Part of a small language model's weights: 148M tokens.
Each number is 200 + 40 x the weight over its row's rms, rounded and kept within 0 to 999. Layers, rows and columns count from 0. The size before them is the row's rms in percent of the matrix's.

# up: layer 3 MLP up, 320x96, rms 0.181, rows 240-275, columns 0-95
# down: layer 3 MLP down (transposed), 320x96, rms 0.167, rows 240-275, columns 0-95
up240,106,219,208,234,202,86,149,140,194,199,142,236,206,214,167,229,151,239,224,185,185,239,178,147,206,154,220,231,144,141,152,255,254,176,220,221,191,158,160,278,295,173,232,198,195,166,195,149,189,205,210,215,197,183,142,226,218,167,248,241,253,249,277,223,149,167,180,228,194,224,187,112,194,193,125,176,176,193,135,225,189,190,240,211,184,203,226,134,246,124,268,213,231,226,181,169,245
down240,117,236,177,146,217,177,172,134,272,243,215,234,224,200,221,213,89,230,165,214,201,187,235,187,224,180,220,166,201,195,175,168,216,146,199,306,239,232,206,208,217,205,178,168,225,195,180,170,274,132,149,267,205,254,121,183,176,206,171,291,193,252,128,179,135,198,247,156,270,173,199,168,249,201,156,178,97,181,233,206,256,177,234,218,178,176,210,235,186,182,239,212,158,245,182,203,236
up241,105,177,236,218,139,231,67,250,154,277,151,244,200,224,172,268,212,246,150,194,216,180,181,129,195,195,244,224,141,155,225,200,248,222,242,250,181,214,239,162,168,182,167,299,188,167,133,237,204,274,209,142,193,190,216,213,137,165,201,225,217,255,236,233,154,218,179,182,217,193,248,176,237,180,184,174,224,147,157,260,175,259,243,215,205,156,228,239,234,229,205,145,168,176,153,173,196
down241,103,216,154,241,174,274,128,148,306,199,191,102,226,242,188,269,232,198,184,220,175,246,166,167,248,226,198,202,196,193,190,171,181,196,264,202,296,174,164,214,183,192,167,215,184,123,188,206,169,233,222,111,184,187,218,191,157,147,261,211,209,220,167,211,197,159,246,144,155,203,240,193,182,280,206,230,201,187,220,189,269,233,143,185,202,198,168,185,281,222,128,261,233,167,231,215,153
up242,094,236,208,219,208,178,173,153,249,290,154,220,173,237,222,182,201,229,220,170,236,214,131,185,271,278,228,204,180,165,224,280,215,137,265,214,171,241,170,192,273,69,204,171,124,224,207,162,214,130,261,170,198,171,168,232,160,148,204,145,241,167,230,231,216,207,223,213,180,149,226,196,297,268,190,173,185,215,185,171,179,179,208,195,173,170,237,180,252,179,226,220,238,190,242,193,251
down242,109,248,204,173,206,223,173,198,184,158,168,217,153,165,202,216,140,245,168,182,172,238,214,145,210,232,188,165,238,205,243,151,186,173,240,288,158,196,154,186,315,153,317,174,194,172,276,203,288,238,235,155,211,200,186,218,108,274,170,156,229,198,270,234,213,184,171,242,158,162,183,142,219,191,202,195,171,212,127,156,143,228,188,174,194,251,244,174,217,226,184,186,157,162,184,214,206
up243,086,156,235,254,151,197,163,211,196,187,163,200,176,180,170,177,185,257,250,128,270,191,148,196,229,331,193,283,158,173,215,182,232,147,208,265,208,224,222,198,209,166,207,265,160,235,193,183,235,235,214,132,186,181,138,250,151,151,182,166,246,232,310,190,190,203,192,198,212,144,191,182,210,124,145,238,240,234,177,241,155,250,217,241,199,161,236,187,256,164,195,154,246,194,186,164,213
down243,074,139,228,272,215,278,152,166,162,241,120,211,166,161,226,285,260,176,178,190,213,230,194,200,160,230,251,164,140,175,192,162,258,113,217,189,190,165,200,187,250,229,232,222,190,170,208,208,226,153,169,144,173,234,137,207,146,159,167,219,199,207,196,228,215,233,232,210,150,169,213,146,259,193,193,260,267,184,109,215,244,185,254,198,159,170,226,228,278,241,204,190,186,225,129,149,246
up244,103,142,198,270,145,167,241,184,203,280,206,213,155,283,226,185,211,189,234,181,260,209,137,131,224,232,217,214,144,145,223,242,182,125,247,233,202,189,186,274,237,213,229,136,233,279,221,144,243,163,267,213,197,227,175,165,207,175,215,222,196,143,187,251,186,150,217,141,145,239,154,195,235,202,133,190,227,183,171,159,193,189,211,237,183,186,167,113,239,216,278,222,242,216,196,173,258
down244,093,215,194,227,172,239,191,141,183,242,260,218,124,163,215,216,189,199,284,207,270,221,138,254,190,198,118,217,173,201,161,172,224,163,182,211,273,182,146,146,234,220,120,180,287,198,194,193,197,256,163,216,236,157,199,152,188,285,191,184,221,153,216,169,272,240,200,142,236,154,179,202,229,220,209,198,244,129,228,159,181,188,208,251,225,222,108,243,216,278,188,160,172,188,142,178,200
up245,113,139,144,149,190,156,188,226,204,236,149,231,205,191,216,161,252,214,214,144,265,185,157,191,212,329,216,253,132,210,150,181,225,191,183,210,144,259,202,169,207,217,280,266,117,216,187,173,177,235,262,153,198,214,209,232,155,173,183,162,198,129,211,180,107,157,272,210,179,184,247,179,183,209,210,275,201,186,163,226,201,151,191,226,167,192,231,226,270,221,241,176,275,211,174,213,209
down245,105,199,151,173,183,203,214,230,180,240,181,144,258,205,242,242,211,160,190,194,297,172,287,230,158,232,225,209,251,297,140,140,239,187,188,210,182,175,139,194,198,243,211,296,249,150,192,159,231,247,212,176,229,170,173,259,174,253,166,220,204,158,202,186,176,169,221,158,174,237,176,270,208,224,212,243,110,207,190,240,203,163,217,198,176,168,146,240,155,277,214,160,226,186,248,165,119
up246,090,178,134,297,205,186,178,214,137,120,217,251,158,138,174,181,177,266,255,174,185,208,232,168,162,187,203,222,189,185,253,200,219,211,252,267,222,265,238,271,230,156,219,158,219,177,235,227,183,271,210,198,209,199,197,205,194,163,188,179,221,257,213,203,129,200,206,190,152,197,92,120,111,153,183,213,248,258,172,245,153,228,229,132,194,171,222,207,178,205,266,200,172,150,185,215,165
down246,086,166,142,152,241,125,250,202,153,218,195,192,207,182,267,202,206,246,153,202,237,154,259,166,228,173,105,74,214,165,160,135,200,162,188,205,218,216,149,190,182,266,222,157,179,211,159,206,197,232,237,257,251,240,227,195,198,141,221,222,152,181,188,217,287,236,236,177,158,155,177,215,147,210,292,217,177,231,218,190,230,176,267,237,219,177,215,232,150,235,160,268,209,195,233,236,180
up247,086,234,197,226,170,154,168,181,283,265,195,237,187,211,213,168,154,216,271,162,249,183,178,165,234,224,296,207,188,148,157,260,203,201,256,214,205,206,191,284,274,183,219,194,224,275,150,139,305,184,215,195,151,216,163,183,215,187,167,266,201,239,192,204,185,178,178,215,220,229,209,211,249,131,150,198,176,179,114,154,112,205,130,212,136,203,242,189,210,191,161,237,233,167,163,208,211
down247,088,240,214,183,293,182,212,180,236,217,221,270,161,195,231,220,236,193,290,229,202,186,245,141,178,251,241,233,178,203,150,208,213,144,228,153,189,178,124,231,204,229,201,257,105,182,222,198,187,213,157,211,215,225,235,223,171,187,136,208,183,153,219,214,141,209,207,164,135,224,195,240,250,152,151,252,166,199,130,91,177,228,138,244,267,143,166,180,270,185,234,215,231,223,180,218,150
up248,096,147,194,229,175,203,204,217,167,202,182,235,182,250,178,192,199,177,229,224,244,233,124,193,303,200,145,138,201,60,195,177,164,184,174,239,179,280,159,259,247,230,221,181,191,218,127,249,264,154,198,136,133,199,130,153,212,230,158,162,191,170,194,260,180,153,257,192,156,251,164,179,193,189,237,272,224,230,219,258,162,212,223,197,221,221,200,147,251,191,220,159,176,203,214,214,216
down248,100,194,187,160,257,166,175,169,221,196,229,262,188,147,211,247,172,226,186,228,186,197,276,206,170,187,180,199,192,291,192,302,167,138,232,211,196,241,149,137,158,125,198,234,192,256,223,228,181,163,155,251,198,207,193,226,156,336,165,166,242,162,179,223,247,252,164,199,280,175,227,176,241,231,175,181,209,158,153,103,219,185,184,192,159,153,263,219,238,197,181,227,193,190,163,200,220
up249,114,136,217,172,195,212,195,203,198,188,226,171,209,203,116,189,180,236,221,224,230,303,207,241,256,212,197,260,209,242,222,187,221,193,268,224,109,161,208,181,219,171,207,234,115,220,152,197,149,173,210,154,183,204,106,172,180,147,241,139,195,223,315,168,210,153,234,171,190,197,188,169,186,202,190,169,261,184,216,212,127,198,173,161,202,231,233,158,292,223,299,243,245,178,169,215,208
down249,108,167,211,216,166,228,206,104,157,224,223,177,181,182,197,264,176,170,145,162,231,219,243,118,270,148,275,155,196,190,194,234,229,196,199,183,273,221,287,195,162,177,199,177,248,200,248,176,98,161,211,188,218,216,290,216,260,176,211,261,191,235,186,139,158,163,187,233,240,209,250,225,165,221,235,182,164,244,117,238,225,178,211,182,128,182,183,210,206,167,287,191,209,219,150,210,228
up250,106,202,217,234,170,190,166,174,202,226,114,238,158,219,209,153,220,228,230,161,193,255,155,142,209,279,238,236,212,175,241,240,241,168,183,222,130,188,197,253,281,192,204,249,165,257,195,195,201,236,224,229,182,213,164,255,170,128,207,224,293,235,249,207,107,179,210,200,153,163,180,162,196,220,130,232,203,168,168,250,203,177,192,243,105,147,257,206,257,155,266,204,208,221,197,163,265
down250,132,174,258,126,251,175,236,186,272,185,265,198,215,190,189,177,182,268,167,175,183,221,217,180,170,196,175,241,198,234,165,148,206,196,170,369,222,243,162,144,208,189,199,113,188,219,197,163,238,170,151,208,209,197,200,200,93,250,168,255,242,226,199,203,217,209,172,207,194,198,186,183,190,155,157,219,173,145,232,194,188,194,201,288,155,210,275,227,207,215,210,226,180,276,165,138,166
up251,096,222,230,193,136,245,187,166,165,152,203,192,196,251,97,187,180,287,216,208,189,242,179,154,255,186,276,185,219,220,261,258,188,219,175,221,181,120,208,203,236,205,244,145,144,226,192,180,222,209,142,173,159,220,182,235,209,183,241,193,268,256,236,214,212,201,190,117,116,234,169,222,156,153,220,174,246,186,100,189,99,216,192,223,161,201,203,228,285,182,227,221,184,192,175,186,244
down251,097,162,227,179,271,183,255,136,179,185,194,254,205,128,143,277,228,175,209,198,183,244,110,172,179,227,179,177,273,199,207,180,236,220,216,225,216,184,220,268,209,181,256,237,170,147,202,187,147,197,157,193,220,214,234,221,332,166,224,200,206,239,96,186,223,223,156,145,195,245,207,243,118,192,122,187,208,179,171,262,167,224,178,186,178,197,190,160,218,251,244,191,178,206,244,252,156
up252,102,167,124,239,172,206,201,192,232,180,116,223,171,311,225,180,172,234,233,187,200,199,173,229,194,171,193,169,171,164,196,234,185,125,158,242,226,245,199,216,245,153,232,217,220,172,202,124,300,211,171,255,189,210,219,150,217,179,191,239,220,161,217,165,127,158,191,263,157,171,180,145,133,142,161,237,237,140,238,198,225,175,172,121,168,228,200,199,198,226,290,257,259,216,236,166,173
down252,099,206,179,223,206,170,156,194,226,186,205,253,173,206,189,226,178,246,235,167,120,162,182,258,154,246,166,150,152,174,232,214,209,202,204,190,227,207,272,269,89,238,244,202,241,184,144,128,164,182,209,154,143,154,194,172,259,200,192,213,219,153,139,230,221,162,224,289,317,220,169,224,229,149,172,199,162,137,266,190,191,197,197,243,213,275,167,195,228,229,241,226,185,172,259,173,215
up253,101,246,247,203,190,207,208,164,157,216,178,168,194,210,110,147,203,182,201,150,253,215,150,232,235,247,162,155,224,141,227,276,247,175,245,250,184,197,203,195,172,195,215,261,217,180,230,265,192,205,155,137,157,191,99,256,96,184,172,153,219,290,215,269,230,184,210,154,256,201,147,193,172,199,184,207,161,196,183,305,196,237,254,200,190,218,210,188,260,204,242,138,170,200,185,188,218
down253,099,248,248,185,241,167,213,256,232,175,177,258,177,193,183,100,242,144,171,166,176,237,229,280,165,200,191,133,210,153,155,262,195,184,200,242,209,245,234,194,168,202,197,195,243,116,205,236,162,180,144,190,174,223,170,143,182,173,124,191,190,228,193,226,186,155,203,194,227,212,149,240,142,267,224,171,185,294,242,276,161,214,223,142,223,215,273,172,228,234,193,188,262,196,288,167,185
up254,116,196,225,248,168,192,169,202,206,239,97,233,163,230,171,190,199,214,275,162,174,237,191,138,238,304,239,211,225,141,243,245,230,143,203,205,123,177,200,273,260,174,207,252,162,223,224,179,256,223,236,216,179,217,173,244,175,166,228,212,280,187,247,209,139,179,206,209,179,167,206,159,162,220,115,248,193,226,162,241,204,180,208,205,117,150,236,180,268,143,240,207,208,212,164,169,267
down254,120,155,226,173,217,240,219,208,229,208,229,229,181,237,241,158,170,238,166,205,170,250,205,215,132,212,200,230,174,197,170,165,242,195,167,420,237,242,173,176,171,234,189,106,234,209,199,199,216,146,155,206,212,206,166,165,145,175,125,247,219,219,216,251,213,166,221,171,191,193,171,151,216,174,136,201,154,204,273,224,214,208,180,239,198,229,254,213,197,184,196,198,181,239,197,140,149
up255,102,203,153,213,155,209,178,176,169,175,164,216,152,203,170,139,218,245,203,119,193,264,187,198,189,318,236,160,203,184,276,245,268,172,200,184,150,241,237,201,253,183,215,225,188,247,249,192,220,231,250,156,210,167,132,226,179,118,193,211,320,207,261,238,223,201,184,218,179,161,154,173,224,204,148,232,213,234,170,229,245,256,158,199,159,134,217,149,266,158,210,222,238,182,197,178,250
down255,107,215,188,203,134,230,206,288,197,221,253,245,198,183,185,177,232,219,160,157,146,157,231,184,261,168,296,201,253,210,183,234,226,197,242,93,222,291,232,222,190,179,267,203,211,255,236,208,145,122,172,248,222,113,138,202,204,243,146,242,210,172,182,174,211,214,257,140,168,264,225,185,266,242,186,167,201,240,255,176,178,199,190,136,205,213,172,220,218,167,220,207,173,148,168,182,182
up256,109,164,224,269,183,165,165,121,209,196,140,247,159,218,220,216,216,257,237,162,209,245,146,157,240,235,234,239,163,214,168,206,288,127,188,206,137,209,179,252,260,167,221,200,176,274,185,177,208,223,228,213,210,122,143,229,187,146,191,206,252,253,259,234,210,185,240,242,133,189,197,132,181,180,132,235,195,206,131,195,243,200,237,209,150,129,227,153,229,143,203,164,218,199,221,168,271
down256,118,140,221,162,171,155,201,117,273,259,216,156,195,255,260,225,190,245,192,214,196,201,230,184,258,271,115,206,197,208,190,209,263,172,190,296,184,186,114,137,251,207,206,166,219,219,119,146,234,130,165,163,251,222,182,171,163,237,106,224,207,202,181,220,192,192,253,175,245,176,215,170,204,174,197,203,140,219,219,185,239,215,231,240,176,193,227,207,213,168,217,247,211,223,123,265,159
up257,088,211,177,214,156,191,145,204,207,176,169,237,137,180,223,158,229,249,208,147,217,232,182,130,235,295,240,203,152,202,229,252,306,178,197,209,237,236,209,172,224,149,207,183,206,252,167,170,227,205,242,149,237,151,144,254,190,131,158,175,252,169,218,275,209,211,186,213,181,163,165,153,213,144,184,241,194,159,173,196,257,219,247,157,147,119,242,212,238,199,212,132,281,194,277,182,168
down257,079,222,214,253,167,154,130,270,235,222,184,206,186,171,242,162,186,257,224,245,119,196,233,216,238,180,209,245,144,193,166,269,108,232,214,139,198,257,236,229,180,235,226,195,198,203,232,161,171,166,256,218,195,118,233,261,184,202,180,228,178,188,178,183,158,200,235,187,217,198,178,177,185,233,154,161,147,210,227,267,196,200,132,175,264,124,191,198,238,288,242,149,272,168,122,240,208
up258,103,189,181,189,157,150,219,153,133,208,203,249,193,157,169,186,234,189,195,205,178,208,182,166,289,173,235,254,192,182,154,204,227,176,186,230,181,166,171,227,187,237,198,255,167,163,240,186,235,158,181,129,133,240,248,259,144,209,253,185,221,236,185,276,97,209,206,215,185,206,177,170,154,187,127,210,176,202,195,207,240,279,378,194,217,226,186,204,194,198,267,178,183,183,212,174,226
down258,105,153,94,257,169,279,212,122,235,173,198,255,144,205,124,234,164,169,217,162,265,206,163,225,152,168,159,198,216,192,190,203,195,241,227,194,210,192,199,139,123,254,172,223,214,216,248,161,258,277,184,178,203,129,201,203,290,205,170,202,187,193,227,229,187,214,215,198,245,215,238,135,254,185,152,195,181,235,199,188,247,174,237,241,224,224,120,183,191,160,147,243,124,221,197,213,263
up259,101,207,176,223,155,183,219,168,241,169,151,167,179,216,173,158,233,242,196,94,205,245,112,193,227,247,204,233,163,222,177,235,273,170,235,210,177,187,284,187,239,202,246,186,163,204,249,181,193,196,274,230,206,149,202,236,169,135,242,194,292,205,272,218,193,198,214,238,148,159,154,99,212,200,153,217,245,201,229,235,204,203,183,180,171,217,214,126,219,189,326,188,199,228,215,153,181
down259,102,170,193,244,115,210,166,154,213,154,240,300,117,239,110,203,184,217,172,239,211,283,195,228,239,218,182,239,329,195,178,203,208,195,187,160,160,198,192,198,203,169,175,186,238,211,136,171,174,185,199,99,215,203,200,139,171,252,196,247,192,188,196,222,203,180,206,222,153,225,265,195,220,129,219,181,206,239,209,237,245,135,211,188,216,247,206,132,259,233,250,173,212,185,172,160,254
up260,091,208,212,182,183,182,143,183,167,264,89,254,205,252,232,251,182,238,214,146,208,284,202,232,211,249,235,207,161,157,213,277,229,126,210,248,145,227,220,213,215,162,177,150,169,219,162,195,253,182,209,163,200,137,149,202,181,144,201,226,240,187,213,196,209,182,233,198,176,131,246,177,226,199,199,237,209,210,137,251,239,177,186,143,142,169,288,232,272,178,211,151,258,214,134,145,243
down260,073,230,236,161,255,164,212,174,102,239,151,178,241,269,160,165,195,173,143,197,188,171,223,154,166,205,237,214,177,230,192,170,140,216,261,234,228,281,183,244,222,208,198,96,268,231,237,216,164,194,206,136,148,222,145,282,170,231,197,169,211,167,206,181,188,247,200,201,205,201,229,247,268,186,164,226,282,188,197,201,160,199,109,211,243,209,203,239,187,151,212,200,141,241,128,198,257
up261,101,184,237,232,186,166,164,183,190,245,131,258,197,194,188,152,178,257,231,199,194,223,175,150,261,228,228,255,186,115,173,189,257,178,232,197,237,222,168,176,268,164,242,252,167,251,105,133,194,187,199,170,178,213,191,203,147,181,228,199,253,260,282,200,134,213,225,264,189,156,221,136,180,191,131,200,177,152,126,170,220,181,236,212,167,194,287,246,275,179,249,232,240,192,201,178,225
down261,100,192,202,167,142,188,188,144,201,239,170,183,207,178,225,241,150,269,200,226,193,187,196,178,221,282,220,118,204,189,229,159,170,116,207,348,184,261,158,297,205,255,171,159,208,169,199,256,235,152,233,207,157,247,212,218,120,203,171,176,181,188,177,226,166,127,190,146,188,147,163,155,201,209,192,228,202,219,220,229,205,204,252,278,200,233,239,231,221,187,213,180,178,165,164,257,252
up262,102,184,200,231,161,183,175,138,173,196,175,250,202,250,162,182,224,229,247,108,202,191,151,233,239,222,233,223,181,197,247,227,226,164,271,222,185,238,184,186,206,170,236,282,136,158,239,287,182,227,165,263,186,179,169,242,147,121,265,163,196,186,260,190,210,175,220,208,182,134,190,152,105,251,157,195,248,194,169,241,151,147,284,156,170,157,223,196,264,173,240,192,224,191,227,193,242
down262,092,223,274,158,192,257,218,134,316,227,222,243,191,220,198,139,198,178,188,236,226,191,202,164,194,194,219,207,205,220,192,227,158,190,230,300,220,270,158,169,169,146,202,144,125,219,255,159,240,185,185,233,193,218,262,251,84,211,184,228,194,225,228,179,189,173,222,203,177,163,230,150,173,188,185,200,110,192,198,198,239,145,220,229,186,236,273,221,199,167,263,152,134,188,126,198,183
up263,097,185,198,253,172,199,157,215,216,246,162,245,125,230,207,167,212,191,254,185,202,238,190,146,203,242,232,247,219,158,270,286,250,170,217,222,236,164,174,253,281,132,167,266,161,202,205,180,214,223,225,186,172,165,173,204,174,140,224,238,298,195,207,222,125,177,191,217,181,154,203,144,172,244,124,235,204,210,185,271,218,184,209,189,76,183,252,203,252,151,195,202,233,209,200,152,251
down263,098,163,243,150,272,218,267,209,224,191,214,206,210,243,224,134,153,173,147,217,214,200,155,204,105,213,210,238,223,214,197,165,203,158,138,374,231,277,194,207,184,211,174,116,190,211,190,193,202,179,145,231,196,184,163,194,123,252,161,232,203,202,210,240,219,190,211,224,166,163,195,194,248,153,178,210,215,240,238,217,218,187,205,261,184,265,204,260,183,191,182,225,148,252,192,117,205
up264,100,197,137,215,196,133,222,169,156,209,200,184,214,274,276,158,219,199,297,244,174,207,172,109,266,215,221,281,250,158,220,192,233,179,249,258,231,282,137,242,247,158,204,239,187,243,216,196,178,131,224,158,145,205,221,196,165,193,181,163,197,134,233,246,133,190,195,266,198,254,118,187,197,209,156,182,158,216,190,177,245,251,215,174,231,171,169,199,192,164,261,169,204,176,227,183,223
down264,098,151,232,230,248,218,226,207,174,205,252,186,225,208,129,213,184,215,276,271,236,235,173,254,115,120,198,246,189,203,215,226,190,227,275,217,222,185,170,137,208,146,120,166,203,207,197,269,205,194,176,223,239,178,215,208,187,184,182,207,204,132,183,184,217,179,131,262,158,163,201,187,217,260,203,172,178,136,268,135,205,286,159,183,241,204,223,223,257,243,141,147,143,201,118,196,177
up265,086,206,193,249,126,179,200,122,177,231,129,206,122,227,166,159,185,213,260,161,257,195,138,201,251,270,204,201,202,83,225,234,228,175,252,251,242,254,225,186,185,173,226,226,203,228,203,210,260,165,238,199,186,130,153,209,185,159,217,175,235,188,184,253,194,224,235,261,178,194,156,136,284,235,183,209,203,250,154,275,220,226,268,160,152,122,218,195,200,194,176,196,244,178,190,183,220
down265,097,203,175,234,167,234,125,199,208,206,177,223,146,184,196,238,227,270,230,182,159,220,189,217,136,263,178,203,177,291,255,176,246,219,249,171,151,172,242,154,259,117,282,261,174,214,169,197,136,221,190,162,183,195,194,132,277,132,211,152,195,270,170,242,178,178,202,232,165,218,155,195,178,236,131,204,273,150,134,209,193,234,160,246,159,202,185,172,172,230,213,158,219,193,240,202,258
up266,104,252,190,272,160,216,156,158,161,193,153,272,183,202,176,151,185,214,217,176,175,276,129,152,204,187,236,172,214,132,258,199,205,153,237,197,89,197,208,226,269,223,221,259,210,253,193,116,295,171,259,159,189,250,160,226,209,179,235,235,251,275,234,237,173,226,215,208,145,217,154,208,217,149,119,201,206,256,161,199,195,194,170,250,164,182,192,200,208,218,249,209,247,193,230,187,213
down266,102,223,192,213,162,260,192,251,179,171,136,274,217,237,171,172,200,188,259,210,185,264,205,236,252,212,222,184,231,160,220,233,198,204,159,34,228,139,249,214,121,167,208,269,172,207,224,158,213,240,200,189,177,175,205,162,232,136,245,231,175,238,178,167,160,246,242,234,157,165,203,201,227,231,231,231,227,270,158,188,242,225,244,167,253,188,163,176,202,214,200,138,227,167,239,153,127
up267,080,183,128,211,189,218,224,126,148,199,203,240,183,240,203,199,182,198,176,155,259,190,147,257,178,147,273,196,208,188,151,323,224,176,208,214,185,226,240,187,240,171,212,238,243,148,227,182,294,233,218,263,188,229,205,210,161,145,224,233,230,263,170,148,190,166,173,270,148,165,150,135,153,177,131,252,194,185,226,267,230,191,181,226,177,205,263,218,193,184,258,259,180,241,239,158,195
down267,067,163,226,178,230,211,156,237,228,220,174,237,237,174,175,156,197,181,166,209,237,234,201,244,200,281,206,211,152,248,252,189,257,200,201,51,274,149,225,176,180,167,226,177,176,250,175,188,214,94,141,179,250,148,150,193,101,230,155,225,187,258,142,228,215,165,207,250,223,226,276,231,217,207,189,189,154,182,217,194,195,203,235,186,210,301,188,212,182,190,235,148,212,194,225,196,221
up268,095,194,203,140,120,244,252,211,119,254,187,195,121,194,181,207,156,223,165,259,177,294,232,228,209,249,201,191,219,204,252,228,212,209,272,222,201,172,239,232,177,186,161,178,225,287,227,220,167,162,265,127,202,210,165,187,157,133,179,161,254,240,233,211,210,225,142,131,157,188,180,178,269,226,148,163,234,167,169,231,173,241,156,141,214,189,212,193,299,212,230,239,176,174,231,179,194
down268,093,217,222,166,230,180,169,188,251,203,238,161,244,205,256,150,198,208,274,203,242,141,119,150,214,262,268,186,289,273,192,159,219,224,224,214,183,222,176,140,166,172,166,150,286,162,230,228,225,200,192,235,215,190,161,143,203,192,164,175,169,173,209,166,283,137,163,242,222,192,272,267,123,206,157,218,127,269,229,233,124,215,214,208,178,164,221,206,166,195,198,186,177,224,198,200,247
up269,098,224,207,171,205,137,175,240,177,201,205,278,247,227,170,251,151,188,206,186,305,168,211,206,211,219,250,227,226,207,173,286,230,200,285,200,179,145,240,260,223,157,134,199,166,213,175,187,190,191,266,241,194,198,195,173,156,167,213,201,193,211,158,174,194,194,157,212,220,151,246,150,231,178,168,299,191,214,177,232,104,222,287,235,175,207,335,201,172,205,174,199,233,204,157,179,166
down269,098,180,194,153,214,163,224,171,237,199,168,281,217,181,160,269,253,284,138,207,196,153,256,230,209,265,232,184,117,239,231,299,239,190,171,189,237,142,174,236,265,200,173,223,166,204,230,180,149,177,225,262,274,133,156,147,224,224,211,194,129,188,183,155,160,203,215,250,182,177,251,172,171,180,222,140,177,155,154,138,236,211,182,164,269,180,198,231,186,190,211,225,223,248,229,172,247
up270,097,204,157,240,188,231,181,174,224,249,199,223,180,191,212,171,180,173,242,227,264,229,202,287,279,226,169,207,205,133,142,217,189,227,211,193,227,198,171,238,261,170,200,219,204,241,95,207,299,194,207,205,169,195,147,184,193,187,167,213,199,190,195,197,154,163,288,189,192,190,262,154,211,185,180,235,135,173,191,290,155,155,249,188,120,214,289,244,219,166,156,294,243,173,150,211,218
down270,102,216,225,178,143,136,276,187,222,233,116,227,218,142,242,318,207,220,235,224,156,199,166,122,233,161,279,197,188,246,153,132,237,159,203,142,152,205,205,212,247,165,174,217,220,219,174,182,97,242,223,195,227,238,230,233,233,154,178,215,249,184,228,188,260,235,235,233,264,235,189,253,180,167,165,160,211,187,210,106,185,163,228,147,212,193,154,233,166,200,212,221,169,197,179,214,181
up271,099,164,177,182,233,97,226,202,212,198,179,208,193,232,181,162,225,235,199,151,243,200,151,266,259,219,226,227,189,229,157,270,241,178,240,226,165,212,211,191,255,156,255,208,171,254,237,224,157,199,274,197,194,197,198,243,188,139,241,168,208,208,234,221,170,167,201,227,134,171,205,136,111,152,71,257,215,181,145,289,172,222,276,209,179,166,205,128,215,159,239,204,209,195,225,195,226
down271,089,166,224,207,173,178,140,181,271,212,163,148,160,261,201,188,149,262,187,273,183,186,269,209,198,163,178,181,181,184,215,180,191,128,278,188,184,162,185,172,248,158,231,240,309,163,190,180,223,210,121,188,244,204,170,246,206,183,209,216,192,254,240,264,214,164,254,150,197,174,188,130,198,225,208,217,153,235,170,219,223,219,226,164,210,118,253,225,272,169,284,254,177,122,195,227,195
up272,113,137,191,226,147,147,195,208,113,178,198,176,218,188,175,241,245,247,299,121,213,205,163,196,189,238,194,237,107,189,252,201,250,195,237,275,194,182,274,193,152,182,215,167,201,173,183,239,190,233,229,172,204,131,155,216,199,153,201,172,240,191,236,212,204,162,222,172,147,186,159,134,210,162,174,258,230,277,208,232,169,226,264,132,183,168,304,154,219,167,187,199,235,177,261,181,182
down272,110,215,163,287,208,260,184,151,211,123,224,187,240,155,253,147,195,204,214,144,192,234,285,196,167,193,245,176,191,272,208,156,165,193,121,236,113,266,222,189,91,149,259,262,194,231,160,283,227,208,301,228,179,163,192,234,239,188,187,245,168,167,158,183,217,241,213,219,174,170,164,230,175,190,157,228,222,195,222,195,163,166,170,208,233,171,157,230,208,186,193,188,188,233,243,175,175
up273,094,167,154,221,213,173,198,266,135,160,181,165,223,274,194,220,209,223,186,200,311,255,132,186,137,215,198,274,149,233,246,217,253,190,201,263,158,167,209,170,226,89,163,205,182,272,160,200,175,288,237,147,183,180,190,218,196,132,218,171,238,203,238,196,228,170,224,147,172,207,171,203,221,209,199,200,207,217,161,220,182,253,185,197,165,226,241,137,231,149,254,187,167,210,274,139,158
down273,069,237,225,205,232,229,186,166,194,168,192,261,148,175,209,157,196,180,115,255,231,159,218,163,173,240,221,174,207,274,231,256,209,262,209,237,191,209,201,244,229,159,168,181,196,215,204,269,177,172,184,214,243,179,185,126,192,208,261,171,105,305,116,225,245,165,209,154,255,209,231,131,147,170,204,177,225,198,111,158,168,206,177,253,180,224,147,234,199,223,238,206,176,218,201,101,224
up274,109,183,201,262,179,240,161,198,192,207,89,246,138,199,193,216,188,248,245,128,178,209,178,169,204,211,231,216,199,174,239,190,253,138,156,215,75,232,163,254,259,175,230,250,149,248,187,188,218,256,229,156,186,179,140,216,166,185,189,202,254,256,268,222,181,146,257,286,191,147,215,149,161,200,185,246,188,232,156,225,250,175,215,177,130,176,224,196,252,194,240,172,222,201,225,175,244
down274,115,194,220,184,166,195,207,155,291,242,199,201,137,238,272,170,252,249,192,183,181,173,205,186,159,232,192,204,168,202,222,188,233,138,183,430,236,224,130,176,204,195,221,141,195,239,206,200,221,215,158,237,198,203,184,227,137,144,113,241,232,215,204,243,220,171,236,181,199,176,177,166,215,197,179,178,175,191,204,194,243,202,154,222,164,239,236,217,190,161,184,186,217,204,180,163,160
up275,084,234,152,195,179,202,258,169,215,251,211,198,244,241,211,204,170,186,152,253,169,236,186,141,222,143,199,195,178,78,128,150,203,214,197,271,213,153,237,224,182,200,205,168,268,192,133,145,205,235,212,191,158,224,237,186,180,183,268,188,179,240,149,264,143,224,259,196,186,239,126,161,238,119,216,171,188,266,174,206,268,187,196,199,200,258,219,247,155,242,195,235,171,171,229,218,112
down275,086,204,105,240,222,215,219,97,197,214,258,177,256,120,169,291,186,177,243,221,241,182,175,201,180,200,204,187,150,196,211,162,227,230,165,191,251,169,165,224,160,255,195,147,238,223,137,167,211,276,208,225,182,234,186,196,188,110,214,203,204,159,148,228,213,266,268,180,202,234,176,157,251,98,270,168,167,207,220,155,251,228,234,244,226,185,204,198,160,206,146,257,157,210,180,213,201